From a checkpoint of a small transformer trained on Wikipedia.
Size: MLP 192 GeGLU, 0.94M parameters.
Training: a variant of Muon for these matrices, 7382 steps.
Each number is 500 + 40 x the weight over its row's rms, rounded and kept within 0 to 999. Layers, rows and columns count from 0. Numbers have three digits each. The size before them is the row's rms in percent of the matrix's.

# layer 8 attention query, 64x64, rms 0.182, rows 0-63, columns 0-63
061:505486477541496499571488428462485488450437492580561544513500503443492439459528531566536492543457557449476436476510504440491437575540552501452510538478536524556500488534550498571465496509477518
071:531473485473552485485414495552523594554506545508472455565499508455420485518445509554496482484441520442525482548462485489460485488465578500563499463540474496461565531484539547482588480470504493
065:503512543521473473507458509519551483438501525551438468483494490461529559509490523470520557468550529603540498494512460453489444528575469436554518500451498559420478507452499469482523515519440399
068:459562513506548489482481392543464539482483461502517509577523600519519585440494499574492487530480496566492495523477458438436457497485499510482504550554540481486475531438533453538494512554526482
068:461545509476539513439464515497532528520522530516474504495422449572406510474497463556487502513530478542502414511511444472532479492490452407459479459552553498487483496511466573528551472569565462
086:521557530459444467474488494520582490571531471532490577492477497490545484479494523511552533447420523505428441420485465492481505567450450512525512518502522494566526457573475504487496544504446422
072:524473557445484496526501526484468431473487525511461432454543575523530490431531542472545566539545535542527447453489556551471504520441492473507500449550519469527550520525553434460531515458415493
082:459548561544456528516529489516551502529523455469548443511507484473536533484427545499506474535535552494545459468488476444452516630488521509550455454477548447590504491424509523492462469493529507
069:487461483502449466543519529519575502524530464475493545471484495565462423519551499536501490598438484552508543473501481533463431455531431499498469523536512464479468581549523411531500499486560447
067:534417494464474499543477528503544491514533401534516481444479434471481487507511516513541554499531520520556469590440477488544558559490455505503511476551529458518520470479469522555408590487500531
074:510467491498534563487433542421556537526531445514477482445471470558525534515466491461522472530533491521539550450519516602450513504493462530499537475432491466599512523413532451470486490489553484
075:495509393513540503546496478543441486467502543537473468529517497435504573499473502456463436524473523457537511501466442472446515624532603496519494483514474514434461470536513452515532473528508521
083:484525489500509509435421540489514473557580528489507454475536531497475478538523537539523493497508479476485460515472477516549503542464508410455484528480603475612442502500417496515535535559540453
078:512503529555425548571502468519488508486474520423480513493442518491443551567448519555580525516491534481493528529513476486454427547573545521475540486522415517551468502465480532470411475516485499
069:536591525500522543531545467482510530514460511393488488493573485502482478489420499488453533531518471487557539515496385546554524542586502519542492488506511484547488472501470457468503552483463572
068:539459504537480550483524525484430527458493535568523530482512510555484490564477538418458472454468468551578508468500595508501508506529563470513472499575523445494474487493459558496529521390490477
077:471477537481548499505514463496537414503549555610499436532523527524543490532477467484496513460479502515488514469503476485499483572426434478519479466480486597518495462440607549505470540486555513
078:482485553593476456498473466429466473511546522494500467485490524546495529527447504517436488517447536569509543519531518611486514515526489549510489418503415449541477414500475488521486534548555506
073:474569562580525538473463504544547523506534457486479474480491557466462465522527515488468458470528518483550529400480516582580460525495469462484455438470537439525454459441480466528505440537515510
076:502419481531508506570515473443479505546399490493532519522467486471511457533556407516479500526516464531496571467517477520551449440528512498522576418555495462458491551517549488493528547464512441
066:443578540461431522511487552497500475503442539488546514533554516531455406509439508550519559495481490566479483495489544477481466567493428449512458472499483462558516443489483487493536526409455468
074:525567443505470512502430510538582555494501491551430476472487489515495499597548470573526440483483471482446524497530518479494533464514483512555465487536533473409473451507477519498561534409484457
080:443476549478516486563502524498456457521445487579496544504496571498558480512530460541528573483489464415554481441560476512457567481556485463516525464558507478436499440459511548534524488501526435
058:432522550511508501512420475475507553584497517512522453478488558477475539491455418486577466510511469547531536490433485479487507491510494511552402495530537540526605505525493499464438532484508434
094:523494522542500520507549467514494525421443443548483522533535445491453544502564530516492471453491498441527416513542482525498437480541561482551495436543479541435542530551491422418509480486509553
077:493483529522552452464507533458508558551462541428446547507545483459470490437479517489501489465408541566477561481532503468509535539498508488447471489461606455555488443535523466470569520530533476
068:470494515536491454460435488384534502498526578511462535496457492553534506526467529566493536449479538504543461496478547549514502544404447474493474503493573497518584457448503506473477481438461524
080:505527480552523535608569536531466468455459477469543416536536475498506543499453531424463434430527459552575508520456498476434476512472440528487527501504457507477529483552476469505554514465515498
070:498459481532568503489567416426469506501475509560500502445509508562485486513484531503593517526511464551425542542423505509476428481532469508559540443518532466507515551515468517498448421507506547
068:451393476483520443447477490542489493536547526520501466534508509476458534514551514416467472512453556473498540486430480537508547485480460592605576472482551555508498500503509538481519466480533495
068:477450435502538480492447486557455530484449460481432537503475611509535498452501532499495459507467469479374521587508530554520531537452502425512500504549484528445503474482504485542469508520533470
067:495631509554560473436448476453494466513507562530491538473486505491455519507418493504505528497503523532474509470431443458553537491396521493544526510516519482513443431507506470527468520568467522
127:430496532517563575491486431504475508557438584490458458466483546452571568436506489547509511504529516446514550464459467491582540518451480489506481506485563493495479516455492451497563505463518445
120:489435585497544491553509520531495432463501453472562523511498433513464531471519477463550497527544571533412449542478505538477479544425455452507561472498540531526561493506503482496496401484491480
112:451500570537491519486500538444493488505458493517505568523498442521489482483472368542496462534496536551500506470547554498457526419528525471500530465580550499433555506498572476475559502477483441
118:518502488516520419476462519601555529515515388478466497483490467514483503479515543524486435488431508432499499463524452583502472469568465533491508488495510492475572533584492472471509459563514552
114:518523481476501545563536450491532491473517460493526412490522409514414428497584483463494486539468499428564436507533504606492518528482489477541419502509518490521460508538474542538513507491524526
114:490430484555448532538502523564437518490492476471474594503538515495543507467552523513433501552512505455437466478534501459504514497507451425469532484561578515547419552475437459484557505517512523
124:481516530378560458501508543560476470511529530472533427578538460533517440486495466515441506519426416496486516505570493469470529494498513526560464505513581465487512499509476543564510508458523466
127:490436451537573452517524491492453435481511467539479473479524498532572544502466504569470481517481552435509458459502554522481539479422533499543599468486495525498587505518503486507557439443492549
117:485452523534451524526473475506514490438450439550519531575537529535571417472518540490490465459531486460591504523559451515413507482515403503523451486560492535484499548462503452475511468497527500
134:560446452445569501524483511522498519550485516501474517524466533503452494450488540417476520551510513475467542389514463511481547495553482511543461411469501428507507523551596510530447476496466530
131:542481471471540493508465421557485567509474542552459470526440501448492518474546472550560506510503539484550426556503475515443398475491520522501517515503500537476461591514537531468491457511405484
138:511492455471471507502593433502550537460603486519430498472417534508548534482442479496496508470449562540510458491522527461410541536512450551535475474573536499492482489477526474490524551489457480
113:546499570438485463493503563499506461589565517479479528434527492454528464531507393445513535541522507563456532492520517495460447524484538532543498539460439495561513492461506570473524452470459469
107:472550534470563515488549547508525444471493498505482436517502497517443571574505547506469495497491393503504488481517496448482461545585491465485574497503456522420433485518481460455574524520560506
103:499532527448478552520507524554499555496507576529502515473534481461465470573510498454477507399445470503465453483495540440520458488476535492529447592441481496470573443593467513477502501451513534
122:473442457485470473488566500546492522518515380486493426506459519496476485454556449505549488539518506476580530526479550515539521495540457507565495514420552508451461504491464498571570548470513453
124:419498518521463506490475553509481515493543506436462515514557506396514466518449489519467514533485557504511488456535512522473530511501519418483512477472549492611428547584567554505488496512439462
118:463442452482569530421496563526503466479535530497475517524454511495422503528533551409489482540502477485440482603494548484485469529504472494524527534468491498499457513464461554572593489536497444
114:520616445488490446452457455555497514470500439500487569487535497546508518514473465577478459585485472397466430500498477494501551518484529460531529480491540425443489499537529528479533500523504490
122:571483464499527478476484458460543508427558525467463408417528501541572463594520457506465452523481538516494495571463496497500484570481486547502562459491534467524527491503463529497414504465519496
116:492526512519579521495496468445496522490581447575520585525471446501433510502498463440481523513523476523533450511521483489496574469516487488492516585483527467518463522439478490416479585469519582
110:410527514512462504534571562521500497553487458441491486574458469501488485571491506510516471462491554418587463488432521521489496492519518428521536517511444484459465439513542499530443534578523518
118:469529555483502534506508485548533507517549494508506459529480463459566476445496477489465517461589494473549483449550500439544483446537543520466445544489572513490540498457405459581491412472526462
120:494482481576506468455469559506517515504526480578481490500455476517445496474406512489554561454486571478525547479449457446527560504462524508574474449553488537439556452567502468520478505530526448
114:497503481464540536558503504452534513490537555513447518550489526507501471486560492508467446474440493461488519508467480568567516555454453489533473415592596500478445452527532481527493489406528526
139:466493522495505510534396510524480573473535494432440521467427473502499579537446513522499475441481483518549516534492465545452475514553488479530544461478563529504521498411518593511468468533534445
140:533509500526485508504583445521486483453529512571416495486506408500451509475536514543493484531500452539491485506514474455552505461590599505492526393474504519556476494487469485458459501521527426
117:495496500561550533552500504478444521479531504458493620443554489475515461516446517491551513469495447443552566520423433481501527478553515519492484552512545502472531470589429472519494470449489505
120:483449549517404515454423564496444466408575590498516509547525545504506413517466504511492476491489487481533524490457491523499473491524537488530462482560473566490475503540536493564505534525538439
126:476496446518481508470467490528507536493574496550549554465559455483536489557484420478522502534579492430500516468521527544518532501535546563572453477483475448483471541476398503497507477472410536
125:508549494553499530461425472497489482460458607503571460580470502480474529495455465479498446563528481484514456499524485531481448584515602557504459498511457454497496435494492458518502465488470551
117:531543569528505512491557556516497503496479479495474505467462489460602596538487465495418483496431474492441525425537505544534439523535469535526505506497437490461498525545469464470598496514511454